From a checkpoint of a small transformer trained on Wikipedia: 3224 steps.
Each number is 50 + 12 x the weight over the matrix's rms, rounded and kept within 0 to 99. Layers, rows and columns count from 0.

# layer 6 MLP up, 192x96, rms 0.15, rows 90-114, columns 0-95
56 42 61 53 60 45 26 60 31 68 44 62 57 54 51 61 54 76 32 48 76 47 60 57 50 50 19 38 54 44 56 63 46 45 51 44 56 47 55 41 39 55 54 56 52 62 63 31 49 68 26 42 47 43 53 47 30 40 57 39 22 43 53 53 48 50 37 32 36 38 36 51 40 59 39 59 43 62 52 53 21 32 38 44 65 32 49 29 29 42 22 56 41 52 39 48
72 43 46 55 45 66 50 60 42 49 20 50 35 48 46 52 26 36 48 60 33 56 66 67 68 52 51 53 49 71 36 23 35 63 60 50 59 60 45 60 57 50 49 50 68 48 57 51 59 69 54 48 34 66 50 46 57 40 37 32 58 40 27 24 69 59 43 33 60 43 52 43 40 64 49 48 49 44 36 34 42 48 36 68 57 44 40 53 57 42 38 46 60 55 64 47
57 37 47 56 51 44 46 50 67 72 51 61 37 57 44 56 26 47 40 40 65 59 28 49 51 46 27 62 55 66 56 65 50 36 48 60 32 61 44 53 50 46 35 44 44 47 51 44 50 53 41 48 34 40 29 25 50 45 47 69 54 64 18 57 64 45 42 35 39 45 49 45 49 50 34 54 78 44 60 39 37 55 60 53 28 57 46 53 54 30 59 40 68 56 62 62
31 54 68 48 34 40 52 33 61 30 44 41 47 69 65 39 12 75 54 34 40 59 65 57 67 47 50 45 48 49 63 57 61 53 33 36 53 52 52 45 45 60 43 64 48 49 69 57 45 26 55 47 51 49 63 60 39 56 31 36 54 69 33 35 59 58 57 60 75 44 74 42 30 56 44 40 48 58 56 47 36 54 63 59 71 56 43 76 55 50 54 35 58 50 61 46
42 47 63 28 53 33 75 64 52 33 50 42 50 33 61 56 48 56 52 43 71 63 46 45 35 33 54 32 45 62 17 46 63 50 42 48 55 42 39 53 57 42 60 53 39 54 54 44 44 28 13 49 75 51 56 54 64 66 44 81 72 31 60 58 57 37 45 59 53 57 50 64 46 32 57 51 51 69 48 47 57 51 43 52 57 34 62 66 69 51 56 48 59 48 37 34
60 35 67 48 52 57 56 42 50 44 43 59 58 55 66 44 43 25 31 40 56 33 38 43 41 50 56 40 14 64 15 47 56 45 54 66 59 60 50 59 64 63 49 53 30 43 79 52 36 47 40 50 46 50 53 59 45 42 53 71 57 44 35 54 62 46 53 49 46 10 63 43 40 45 33 41 64 69 49 49 42 53 52 54 32 50 54 51 52 65 36 42 37 57 50 43
45 73 53 25 18 49 62 47 53 45 43 50 45 55 52 54 46 50 44 55 52 52 35 35 52 22 53 51 63 51 55 66 39 48 47 48 51 33 37 34 39 54 35 33 68 49 62 56 53 30 43 58 52 36 50 44 41 32 47 52 38 40 37 69 32 25 47 70 41 41 43 44 51 45 26 66 66 51 51 58 60 72 42 43 47 51 61 46 47 59 59 55 66 14 62 45
53 65 46 42 46 52 27 52 46 44 61 59 49 45 43 50 56 52 41 63 40 40 45 50 46 03 42 69 62 45 43 36 50 58 70 83 49 57 78 42 35 52 52 55 49 55 60 65 70 43 57 39 46 54 58 40 36 59 51 58 54 64 61 53 40 38 48 42 60 51 67 59 61 45 50 49 29 53 36 45 32 41 30 33 39 45 58 78 43 51 60 45 32 51 49 62
52 33 45 63 53 52 53 67 46 64 50 65 53 44 56 47 66 53 47 47 75 47 84 50 56 39 55 58 53 39 53 56 51 50 56 51 59 57 64 68 51 52 42 29 58 35 53 38 60 40 49 47 55 71 49 65 52 31 67 44 49 53 30 82 52 53 46 34 49 67 41 37 48 53 50 52 48 61 72 48 50 57 54 73 59 48 45 60 56 41 57 59 45 44 25 57
35 66 50 61 60 75 76 35 53 44 30 44 34 47 41 39 48 42 34 38 48 58 24 46 56 55 49 48 43 60 56 62 49 67 37 41 41 47 50 40 62 31 54 47 52 56 32 40 50 45 56 38 33 54 63 64 52 53 59 36 41 56 55 57 33 55 46 38 43 51 39 49 59 57 28 54 51 55 81 54 38 57 28 43 69 57 80 54 54 51 59 25 66 59 58 44
40 53 37 67 57 52 48 67 67 45 41 50 52 54 54 46 45 26 45 34 35 45 53 45 40 46 51 50 46 32 40 50 55 57 49 39 61 42 54 63 58 44 58 57 65 57 49 59 62 45 68 58 53 45 41 54 32 49 51 80 58 66 64 42 48 19 57 51 35 38 45 44 51 37 15 54 36 37 54 43 52 41 42 56 63 47 36 48 24 52 66 78 52 79 48 48
46 40 56 54 42 33 60 64 72 46 45 44 71 40 61 70 42 52 61 32 39 49 38 58 63 44 47 49 45 45 51 38 53 44 50 79 61 65 55 46 37 55 44 39 45 59 42 58 70 43 41 66 38 39 52 74 72 80 64 56 32 66 36 55 32 42 44 37 48 63 80 42 45 45 49 49 44 60 40 39 39 43 72 62 45 48 05 60 40 43 72 36 49 45 40 51
66 56 27 68 48 40 55 62 66 44 63 47 72 54 34 52 51 67 54 50 55 53 53 44 40 56 65 56 42 49 48 53 59 51 51 57 53 57 37 36 83 57 60 59 37 31 48 55 36 31 57 39 42 83 21 47 56 45 53 50 60 48 43 63 53 38 44 36 35 35 50 74 58 41 38 52 46 43 36 63 37 48 69 63 39 61 52 37 56 64 41 77 49 59 47 68
59 50 49 33 52 41 49 54 29 23 46 48 54 43 44 61 44 56 48 46 54 46 62 60 54 53 49 61 25 39 57 66 67 40 52 66 44 54 53 43 53 71 45 25 51 74 57 41 35 41 58 33 57 18 45 36 57 40 72 52 67 40 50 40 74 30 50 56 61 41 52 51 48 13 43 45 60 77 43 67 35 44 38 49 36 52 44 33 52 57 54 76 39 65 40 36
54 39 26 64 61 37 49 56 71 51 67 44 57 64 34 59 50 71 56 61 52 51 41 54 37 48 66 42 44 42 44 56 43 57 57 46 63 68 61 63 41 54 49 67 34 42 60 23 37 35 52 40 51 60 29 53 41 36 65 69 41 58 43 39 47 40 50 22 45 72 62 23 37 27 42 60 47 51 50 51 68 55 51 58 38 53 46 52 46 58 40 59 32 55 53 65
69 47 49 49 48 61 46 47 50 70 45 35 52 55 46 46 49 47 39 46 47 33 27 55 51 60 44 40 35 62 56 39 52 34 56 62 65 81 58 48 62 53 58 75 53 43 23 45 32 58 34 39 38 35 44 34 52 57 61 30 44 37 48 41 56 33 49 45 19 62 36 47 45 52 63 56 48 32 34 65 55 46 50 59 72 70 47 61 66 35 47 54 14 47 63 37
67 52 50 46 65 66 35 38 48 80 23 57 30 36 44 50 45 65 59 48 45 50 44 64 31 73 50 59 34 33 53 41 48 65 55 50 64 54 26 58 26 57 62 71 70 73 37 54 51 27 57 55 52 57 35 35 61 49 61 58 34 54 49 83 28 52 68 38 39 50 69 36 41 35 58 25 59 47 51 61 52 61 78 53 52 37 57 39 46 39 53 47 66 37 48 55
80 43 51 55 59 66 43 72 51 42 60 56 62 70 53 40 59 51 60 44 48 56 55 26 48 47 32 66 51 31 59 68 31 42 61 56 44 63 53 33 58 48 70 66 54 40 41 54 60 39 27 61 77 38 61 67 70 35 63 41 47 54 64 62 56 41 61 50 74 44 39 51 59 40 37 52 43 60 46 61 57 35 55 39 68 60 41 46 57 27 31 63 68 43 65 36
48 69 45 71 48 46 33 58 51 51 51 59 49 45 52 30 34 58 54 48 43 36 59 58 56 68 21 61 36 52 67 33 37 57 39 44 31 56 37 54 51 36 47 48 42 61 40 49 51 50 51 37 60 62 49 69 64 43 42 38 40 53 64 51 53 47 66 44 48 50 53 40 51 59 60 57 57 58 35 62 66 44 44 46 44 79 49 54 72 64 41 33 45 52 23 55
54 47 52 49 41 47 46 53 21 27 66 52 57 63 57 40 72 67 58 49 53 59 54 54 47 69 50 60 69 52 38 67 55 33 57 49 46 39 44 63 45 54 41 50 34 35 69 53 49 44 56 37 47 76 53 63 50 25 43 62 44 55 71 54 49 63 66 32 49 36 33 62 47 47 44 43 45 62 23 44 39 49 43 52 70 57 43 64 40 65 52 42 54 71 62 52
59 49 31 53 53 50 40 44 67 45 56 52 42 46 32 48 27 64 75 59 78 31 46 52 49 47 48 40 42 43 49 58 78 75 37 51 25 41 40 55 66 60 62 09 60 54 42 63 46 23 57 53 54 42 57 39 59 53 56 42 54 38 57 53 30 40 42 35 46 49 45 62 57 39 37 54 64 42 46 48 56 42 58 53 58 44 48 51 54 73 61 59 50 41 49 90
61 16 39 57 63 65 54 51 53 65 61 52 43 46 53 68 34 52 44 43 64 53 40 55 66 55 41 35 51 61 69 51 50 59 26 50 44 62 50 60 43 52 54 55 39 63 59 67 37 56 51 43 42 50 39 54 49 65 42 38 64 56 55 66 41 72 41 60 54 63 30 57 44 51 40 48 57 51 54 56 45 52 52 30 53 74 42 60 68 64 60 50 72 50 31 60
60 34 32 37 35 58 48 55 43 80 56 55 51 23 67 59 54 53 80 51 56 64 63 64 46 48 55 63 65 62 32 42 28 43 45 49 51 63 48 34 47 56 53 45 44 47 43 56 55 58 53 45 65 46 59 49 43 33 50 57 73 43 64 38 66 58 37 53 68 57 54 50 34 55 44 42 86 55 62 47 68 67 37 49 44 74 52 44 60 63 45 53 31 42 53 67
49 28 46 34 58 61 56 48 47 71 40 60 66 74 55 57 54 40 40 43 42 26 37 57 62 42 51 64 67 37 64 47 47 60 56 60 47 73 44 50 45 70 47 55 47 47 54 60 51 30 62 51 58 41 58 48 56 39 22 21 48 34 41 55 44 62 54 46 78 56 29 50 37 46 63 33 31 40 44 51 26 44 37 40 38 47 60 40 53 48 52 49 47 62 52 63
54 59 57 43 61 42 46 49 67 44 52 47 39 51 39 49 55 40 40 52 42 41 67 58 42 70 31 53 37 53 41 55 46 50 34 59 66 56 56 56 63 34 72 60 61 69 39 52 36 60 65 61 52 33 50 60 81 56 73 50 57 52 42 60 54 42 23 29 52 48 38 39 46 49 37 47 52 48 43 80 47 37 59 50 44 22 59 33 48 58 51 60 44 44 69 43
# layer 6 MLP down (transposed), 192x96, rms 0.169, rows 90-113, columns 0-95
72 49 67 62 45 59 76 55 25 57 39 69 46 43 71 72 73 38 65 34 50 67 74 48 51 39 34 53 75 69 49 51 70 50 37 42 50 40 29 51 47 75 41 28 44 61 70 74 51 53 56 66 52 60 71 48 38 31 41 45 49 58 51 54 55 33 65 46 48 46 57 71 62 45 54 59 53 43 64 59 40 42 50 42 57 57 51 47 48 68 48 54 50 56 36 39
32 43 57 31 59 62 30 35 59 41 60 47 58 53 56 44 68 43 39 63 73 52 38 70 46 65 55 77 31 44 41 49 51 50 46 46 60 64 30 29 40 69 26 51 60 58 56 46 56 53 61 49 67 60 53 40 54 75 40 50 45 49 53 54 45 49 31 56 62 50 37 38 63 41 58 44 37 70 38 39 51 60 53 34 61 59 83 57 69 46 35 55 37 52 38 54
59 49 11 51 53 50 68 70 53 57 37 64 60 50 47 44 35 54 58 58 39 60 31 60 51 30 49 76 51 35 48 51 60 37 62 46 36 65 44 54 54 58 68 47 44 58 45 48 56 56 46 51 73 37 55 24 61 34 49 34 52 32 51 68 42 64 64 48 53 32 46 42 37 52 31 67 63 37 65 43 42 51 42 46 32 39 27 48 48 30 57 36 52 53 46 73
59 54 49 34 56 67 63 38 34 60 56 37 62 50 43 60 48 30 71 37 48 51 47 60 32 56 43 38 73 28 43 69 53 48 46 39 53 59 38 52 48 47 52 33 39 37 60 50 41 55 62 67 27 52 35 39 39 32 63 20 36 52 34 56 38 41 44 59 39 51 41 61 42 65 45 68 68 50 39 64 59 46 47 44 42 28 55 80 45 49 44 42 58 58 41 46
56 38 57 60 27 60 49 52 39 61 67 45 51 50 66 46 65 61 43 39 58 65 39 59 32 47 51 57 35 43 50 21 62 42 38 65 68 95 70 54 39 49 48 54 41 58 53 37 62 44 33 36 65 62 42 62 44 52 61 56 68 37 41 59 51 63 60 35 60 45 66 55 52 44 43 34 50 42 53 60 50 31 46 50 46 67 68 33 47 42 28 50 58 58 36 49
42 47 70 50 76 40 53 55 58 51 63 30 52 43 42 35 45 70 49 65 46 50 44 45 55 39 39 59 39 43 64 59 49 50 47 82 44 43 72 30 71 43 52 69 53 55 60 47 42 37 41 70 24 69 58 50 33 39 53 59 39 27 57 76 47 44 54 58 62 31 58 66 67 41 27 43 53 41 53 53 50 55 50 59 49 49 61 56 53 48 66 47 35 49 56 52
36 52 64 47 51 49 38 56 71 63 30 34 50 46 51 38 45 44 39 68 48 21 58 36 50 52 46 38 62 42 72 56 61 51 43 46 43 51 48 43 63 64 42 42 75 59 44 50 37 53 42 54 68 38 59 42 51 62 44 63 40 45 62 55 52 52 49 43 17 52 43 43 57 51 53 60 42 42 60 55 65 55 16 51 49 44 49 48 52 55 63 65 51 55 41 69
65 61 41 61 48 45 70 58 27 49 60 43 32 62 36 39 57 63 26 58 45 49 49 41 46 50 48 58 46 57 35 44 65 42 51 51 59 58 73 56 49 48 44 59 73 58 38 70 47 44 51 59 32 71 45 55 60 55 56 54 38 58 44 56 79 46 56 85 52 24 39 48 41 32 59 55 46 47 41 59 40 52 48 44 69 59 43 38 43 43 60 55 59 28 34 47
51 43 53 45 57 66 60 34 70 41 36 52 50 53 60 59 69 44 41 57 53 64 28 48 43 42 59 44 42 40 38 47 45 67 18 55 49 54 52 37 45 67 52 43 38 52 30 55 70 53 71 51 42 37 56 45 42 57 37 39 54 58 64 54 43 64 51 39 59 56 55 62 66 37 68 59 58 48 64 52 37 53 53 46 52 46 41 38 30 26 51 35 43 58 46 61
59 27 47 53 58 50 57 50 57 29 66 53 50 54 58 67 66 48 72 41 49 46 53 39 73 46 59 63 51 38 29 43 46 55 46 62 53 49 47 27 40 56 40 23 45 42 43 60 53 45 56 49 73 30 42 35 44 72 46 18 48 61 43 37 41 47 65 38 31 26 48 61 41 57 39 43 47 36 34 76 55 60 48 38 41 52 57 49 54 45 50 74 30 43 41 55
52 40 53 25 53 44 50 35 58 63 57 41 46 55 31 62 54 60 55 33 45 57 51 44 49 46 38 67 27 52 43 37 37 52 69 73 48 51 46 39 57 48 36 55 53 42 60 57 54 56 39 63 54 47 69 46 68 49 68 26 76 50 54 63 33 63 56 65 84 46 45 51 68 68 66 53 56 37 36 53 53 49 53 36 34 56 51 56 62 56 34 56 37 49 62 54
38 35 54 59 51 39 74 62 56 46 57 35 36 57 59 57 28 60 65 63 57 72 48 59 49 49 54 54 65 50 26 35 66 43 66 37 37 50 22 50 23 56 44 47 54 43 62 36 52 71 34 41 32 49 49 42 46 61 46 57 44 51 48 57 51 43 52 58 40 67 60 56 50 67 48 57 34 43 52 55 45 53 56 63 26 35 60 58 57 34 69 11 27 33 38 76
38 54 47 44 33 59 47 47 33 53 60 58 37 49 59 58 43 58 42 64 49 54 47 60 49 70 49 56 67 51 45 33 67 42 49 55 46 62 75 70 34 44 59 39 51 57 35 40 47 39 79 46 49 31 39 43 57 39 44 51 41 26 52 39 59 39 38 57 24 48 56 19 47 53 48 51 47 53 39 65 93 60 46 55 76 46 52 42 58 61 34 28 51 60 41 58
49 44 37 44 34 72 49 79 46 76 30 70 72 36 48 44 44 58 60 51 66 36 33 40 57 76 58 63 48 58 58 44 37 43 53 60 68 30 30 51 55 52 62 57 46 52 49 45 57 53 62 50 53 61 44 38 52 23 45 51 32 61 44 53 47 62 47 43 32 63 39 44 57 51 52 58 43 30 43 29 52 54 46 41 61 67 57 73 36 57 44 71 55 46 64 61
57 70 34 47 63 59 47 41 59 61 59 46 40 34 60 46 42 63 38 68 36 57 32 20 69 29 39 44 51 37 56 49 37 58 27 66 49 37 39 64 68 44 31 50 70 34 43 59 69 44 48 51 39 64 47 50 42 40 48 23 47 37 46 43 31 66 42 61 61 46 48 79 47 34 66 56 56 50 45 50 56 64 39 56 61 50 55 69 54 33 51 47 34 47 56 47
44 37 50 42 62 54 58 48 44 62 54 61 43 61 39 34 44 36 28 63 47 49 73 50 62 49 58 34 58 63 55 62 39 69 39 44 56 41 45 53 35 67 52 41 51 65 50 58 35 49 31 51 52 55 45 57 58 71 41 58 42 60 73 59 56 50 56 58 28 67 51 51 60 62 65 72 50 57 47 07 42 57 35 40 45 62 76 44 49 44 53 44 58 47 43 60
51 27 58 45 53 46 55 45 39 43 55 72 56 64 45 58 58 68 58 55 37 43 36 53 68 65 47 51 61 68 36 46 76 43 62 57 57 48 46 54 47 56 66 32 64 47 57 65 32 27 51 32 78 44 53 56 54 72 33 66 19 68 27 41 30 59 65 36 48 61 59 60 47 41 54 50 36 46 18 61 37 39 78 55 44 76 72 54 75 56 62 40 52 30 56 48
39 61 46 40 62 29 41 18 47 40 17 34 44 72 60 50 55 45 52 60 61 44 50 51 50 43 78 52 43 59 51 67 42 47 56 75 58 37 48 30 57 67 41 59 34 50 44 43 47 67 47 63 38 59 56 47 33 56 71 79 56 43 51 50 36 37 44 50 65 50 76 65 50 56 71 26 41 43 65 28 45 51 37 49 51 39 43 50 53 38 53 60 48 35 34 45
39 57 50 52 74 37 47 60 66 30 55 28 46 65 44 47 48 45 44 65 56 48 23 53 34 34 75 50 62 54 41 52 42 45 40 49 46 43 44 27 69 63 49 37 56 57 48 56 65 44 46 57 56 55 51 45 46 64 55 54 54 46 21 45 52 44 50 45 60 63 56 34 32 46 46 57 43 38 65 32 56 44 44 50 17 59 70 38 34 46 59 54 58 18 41 47
66 51 50 66 39 47 56 66 67 58 55 66 49 50 24 54 23 56 41 65 60 54 66 44 59 58 46 55 49 66 39 51 49 68 31 20 59 48 59 67 47 46 54 59 79 63 31 55 51 54 43 40 34 57 57 65 64 55 44 46 49 44 40 37 56 32 52 49 38 49 50 60 47 50 56 24 54 66 65 48 49 45 74 55 62 38 75 38 60 44 42 27 51 53 50 34
46 55 56 64 52 67 36 34 83 46 41 39 46 42 40 59 47 59 64 25 56 31 63 51 56 68 42 37 59 49 42 51 78 32 45 66 47 28 54 44 57 47 54 41 63 63 64 89 52 48 56 46 60 63 50 41 54 32 52 47 41 65 57 59 48 49 54 57 46 55 31 52 22 46 39 51 32 74 34 61 39 38 59 25 49 51 43 43 38 47 60 53 53 53 50 65
59 51 68 65 39 43 53 42 49 51 58 31 40 48 47 52 41 36 35 56 40 55 51 72 61 53 49 49 66 42 52 55 44 22 45 39 43 36 28 60 26 57 54 70 53 48 48 40 68 53 37 49 66 34 38 31 56 46 66 44 50 64 40 35 61 65 60 39 62 61 38 42 34 56 54 54 40 61 38 40 42 51 54 53 52 68 49 71 46 54 44 30 57 46 56 54
50 43 54 58 48 60 54 62 46 54 56 41 46 40 36 48 23 61 66 44 25 46 46 72 40 54 52 38 56 71 41 48 45 63 42 82 53 61 36 48 38 63 45 49 43 50 68 54 45 43 57 36 40 45 52 52 38 55 50 48 59 56 38 63 57 57 51 59 66 28 36 52 29 56 44 51 59 61 31 37 63 39 45 25 27 44 58 46 79 63 45 46 59 29 63 48
53 36 32 48 47 62 61 40 62 68 28 59 46 34 60 70 47 59 49 43 31 25 23 56 64 52 69 54 51 52 40 53 45 47 39 48 52 47 32 44 34 55 61 52 39 38 69 61 60 35 43 46 55 56 43 60 57 43 19 50 51 46 40 45 46 62 49 31 51 52 37 60 40 31 58 36 52 66 33 42 59 44 55 50 52 56 63 52 51 43 55 71 66 39 50 45
# layer 6 MLP gate, 192x96, rms 0.142, rows 91-114, columns 0-95
42 29 26 41 59 47 61 44 43 65 61 49 41 47 39 58 61 38 65 46 49 42 45 29 36 49 56 29 51 61 38 51 46 47 49 46 80 34 39 45 71 46 46 44 22 44 44 53 44 39 36 60 66 53 39 41 58 56 40 71 53 40 62 55 45 48 45 42 53 52 52 59 79 28 68 64 53 19 73 66 36 65 50 43 35 45 61 32 61 57 50 59 45 56 45 61
45 63 22 59 52 52 64 43 68 58 46 55 59 46 48 42 42 65 52 52 53 66 41 55 28 72 55 49 41 61 63 41 44 50 53 43 43 69 35 30 51 54 49 48 28 74 48 39 71 64 62 45 44 60 69 49 51 39 78 45 37 56 44 55 46 43 69 35 53 44 49 56 69 44 53 57 39 69 36 62 47 56 73 52 64 38 44 43 68 49 59 53 52 36 21 62
68 31 58 60 55 29 73 56 72 57 41 62 51 38 53 72 44 58 69 50 51 69 54 51 43 51 71 42 45 52 60 42 62 53 47 58 41 42 47 53 67 56 49 50 46 43 83 56 40 45 51 63 49 64 55 50 40 57 52 28 53 46 54 35 61 54 44 56 35 49 63 58 46 50 37 35 34 28 40 46 48 64 51 48 65 52 53 46 68 29 77 49 64 67 50 64
43 64 32 54 25 52 42 36 53 50 52 64 63 52 45 47 57 52 60 88 42 58 45 48 45 54 22 58 61 41 61 64 25 50 45 52 42 65 51 40 39 42 56 53 60 39 69 53 38 57 62 46 35 40 67 39 41 51 47 35 55 52 33 51 61 67 64 36 57 40 47 43 52 47 55 52 56 26 58 36 48 57 47 39 56 46 58 23 35 44 72 40 30 49 55 47
38 48 69 46 74 34 75 28 63 45 55 47 49 46 65 46 55 56 36 44 54 50 40 58 35 62 74 71 57 51 42 43 61 26 48 62 59 52 56 72 51 46 56 47 38 57 56 63 51 46 42 34 42 56 25 57 59 28 49 56 19 36 63 45 55 67 40 37 73 42 55 49 52 39 53 36 50 58 62 64 54 47 41 35 12 43 56 54 40 53 38 53 55 63 54 30
60 44 51 48 58 40 39 50 56 71 46 44 46 63 45 63 44 60 61 62 48 26 49 82 52 67 60 40 53 33 65 58 60 44 57 46 55 62 45 63 70 57 22 62 36 65 46 68 53 57 43 37 51 50 47 69 54 44 47 71 51 61 69 68 58 47 51 46 53 51 41 48 46 47 78 50 57 41 52 54 56 45 73 58 77 53 36 42 59 64 50 55 46 50 46 53
73 55 51 60 41 44 50 65 56 43 47 50 50 60 50 61 35 65 64 58 41 45 44 52 60 48 69 44 74 60 73 64 55 50 36 70 18 38 34 48 33 58 28 54 57 27 52 73 65 50 43 51 62 58 78 65 47 43 45 30 36 48 40 46 37 55 53 48 41 59 32 45 50 68 50 61 18 57 45 45 57 24 47 43 50 56 50 60 49 67 62 58 69 39 41 65
70 39 48 53 43 44 48 58 50 54 47 54 52 56 57 51 50 49 48 37 69 54 55 61 41 42 76 59 54 57 43 51 47 52 69 47 52 49 19 52 42 54 36 46 68 50 44 39 58 46 48 29 61 54 34 40 76 41 47 36 45 46 43 61 72 46 40 47 62 55 49 47 46 60 55 61 34 66 53 37 41 60 49 34 56 32 38 67 49 28 56 51 36 44 25 40
55 45 54 43 46 51 40 51 62 62 51 56 25 60 33 42 55 26 38 58 51 60 43 71 50 52 43 68 40 49 61 51 49 50 39 44 42 36 44 45 71 52 30 45 59 48 30 34 56 35 55 39 39 58 39 36 40 65 49 27 49 53 49 39 62 59 60 65 35 56 52 37 38 59 42 63 30 56 59 24 59 81 59 55 52 41 33 49 51 50 55 43 53 44 88 35
40 34 39 60 57 70 69 37 41 43 59 48 50 61 40 53 19 60 57 44 39 51 41 43 27 59 44 33 53 49 47 62 41 48 20 57 43 50 34 54 47 56 41 49 69 47 41 53 46 47 34 57 48 38 53 41 48 55 56 41 51 41 48 37 53 44 69 54 46 52 63 66 78 56 66 38 40 50 28 59 47 36 47 71 34 32 67 33 46 43 52 60 53 44 57 54
56 45 51 55 49 38 61 60 72 66 26 48 47 35 58 66 57 56 54 57 62 61 37 36 58 40 52 34 60 53 54 55 60 71 51 39 35 83 54 53 55 61 50 55 50 55 79 60 57 69 44 56 34 47 71 66 56 66 61 61 41 54 22 57 47 50 40 22 44 60 52 49 72 56 54 53 39 55 54 40 61 62 66 53 43 44 30 52 46 32 50 51 44 27 45 59
46 63 48 53 67 74 40 52 38 68 49 51 55 40 51 32 62 47 37 49 52 36 36 48 46 53 46 26 54 71 36 49 53 59 33 57 56 79 63 46 60 65 62 56 44 59 45 34 38 49 56 32 41 59 47 32 38 45 50 58 38 47 55 48 66 37 46 35 62 54 67 37 52 66 50 52 35 43 81 34 34 43 54 45 61 36 78 56 47 31 50 63 45 57 62 46
26 46 63 73 50 16 64 22 52 53 62 51 49 38 61 58 59 58 40 48 64 52 61 33 55 49 48 70 57 36 36 67 45 20 62 58 49 42 67 57 30 46 50 63 47 43 51 73 52 33 42 71 50 51 49 41 35 47 65 41 67 53 44 63 43 51 47 43 48 72 64 68 51 55 42 43 55 46 48 54 58 42 58 48 48 66 38 61 47 58 51 36 26 36 50 30
44 50 40 66 45 56 61 57 66 52 65 62 44 70 37 73 31 71 31 45 58 58 44 48 50 34 53 54 30 50 43 46 33 55 53 57 51 52 43 60 90 51 35 57 43 44 60 55 55 35 36 53 40 65 28 61 44 41 45 56 53 42 55 35 60 39 46 46 36 40 59 44 61 46 16 55 41 56 57 58 64 52 47 41 51 49 25 67 51 32 76 58 51 51 69 54
49 42 57 29 51 64 37 61 31 42 42 55 58 42 34 54 60 55 43 52 60 59 49 53 48 45 41 46 32 65 20 40 34 80 47 66 39 47 46 57 51 45 52 59 59 46 55 43 33 40 40 36 59 58 40 49 38 50 45 64 31 42 60 41 37 62 55 53 38 67 85 53 52 46 53 66 31 29 55 78 61 49 45 64 43 43 40 39 28 51 63 52 41 72 53 37
41 36 43 51 60 71 70 54 54 49 31 48 50 50 44 77 17 60 48 47 41 39 34 60 57 45 28 51 64 48 49 68 59 54 38 50 45 47 50 46 50 77 32 50 53 42 67 44 76 46 52 47 65 58 67 41 67 60 39 44 51 44 42 41 58 57 75 61 93 49 49 40 53 67 33 53 50 53 37 36 59 67 41 29 39 61 60 55 51 51 48 64 51 35 46 44
45 37 37 45 56 51 64 51 57 49 63 41 60 62 52 49 45 71 41 61 65 62 60 61 40 60 49 34 44 49 39 41 66 41 64 57 31 51 65 55 54 48 41 39 58 31 60 58 28 33 46 45 51 53 76 50 52 80 49 44 38 55 24 47 63 52 49 58 54 63 45 62 67 70 46 60 51 61 45 69 37 70 43 43 50 54 87 45 41 62 53 33 46 42 29 54
52 12 69 51 45 53 49 46 65 54 50 28 59 51 40 33 56 36 55 47 51 78 41 52 21 54 56 51 47 34 48 39 50 54 34 47 75 44 52 53 50 58 53 42 46 46 70 39 17 59 61 55 37 41 53 53 31 50 44 43 21 38 58 26 54 55 36 47 56 50 50 67 48 41 39 53 49 47 66 53 67 48 63 55 47 44 57 64 59 41 49 59 50 56 69 46
63 59 61 56 68 51 47 54 43 55 60 30 64 37 46 38 52 54 61 45 39 42 31 49 31 41 42 55 81 47 67 55 36 69 55 39 59 69 59 47 52 39 51 62 30 45 45 21 41 49 37 22 70 63 46 51 59 64 54 45 50 61 49 78 46 64 42 42 46 51 47 58 22 60 48 57 44 22 43 48 35 66 66 53 51 62 55 54 40 59 56 54 56 29 51 33
55 42 49 24 66 83 80 61 71 62 66 60 37 61 48 45 54 26 56 57 55 38 48 85 54 49 38 73 51 37 44 25 55 49 54 59 34 52 68 52 51 67 53 23 47 65 43 73 37 66 44 40 51 41 53 44 60 47 43 49 38 47 26 50 53 35 49 43 65 39 46 59 45 39 47 56 52 59 42 62 46 65 47 46 58 56 49 62 57 42 57 80 50 58 37 40
61 46 43 58 45 39 43 37 48 53 35 48 43 36 50 62 48 67 59 51 42 53 60 49 19 55 45 36 61 51 27 65 70 48 49 57 54 57 37 42 57 35 40 59 52 65 66 27 39 30 36 51 48 46 65 65 75 52 57 58 35 67 53 47 63 52 47 57 47 74 56 66 46 47 54 62 54 29 53 72 42 49 54 45 32 40 51 35 43 68 45 28 43 28 51 43
48 19 48 28 34 57 74 31 30 61 36 59 57 27 54 62 45 71 59 53 62 51 49 53 49 48 57 44 65 39 68 49 34 59 35 38 56 67 55 51 55 56 37 39 37 73 46 44 31 52 46 49 48 31 51 51 48 61 29 42 57 57 48 42 60 56 50 52 59 28 44 44 45 30 64 25 51 55 29 54 63 58 40 62 25 77 45 32 35 45 55 37 30 57 51 52
30 21 30 36 33 70 75 34 49 77 51 57 54 63 61 63 66 34 47 40 37 40 53 50 60 45 57 31 64 49 33 30 42 44 56 60 49 57 46 64 55 54 51 69 38 65 56 49 54 51 60 59 40 29 59 46 54 41 45 64 33 40 40 41 45 53 48 48 54 65 43 36 30 44 29 53 48 35 40 58 42 48 60 48 47 48 43 40 35 39 62 53 60 52 47 67
43 60 57 58 49 49 46 67 50 38 33 25 70 62 62 64 48 42 27 49 41 37 54 68 42 69 41 47 33 32 59 65 51 60 49 62 71 59 67 63 68 56 45 45 57 60 59 51 54 54 65 51 57 50 52 59 50 41 77 50 54 41 48 39 63 49 36 48 60 58 43 54 57 32 41 48 39 41 46 44 59 49 41 32 60 48 42 40 62 50 42 58 56 18 47 53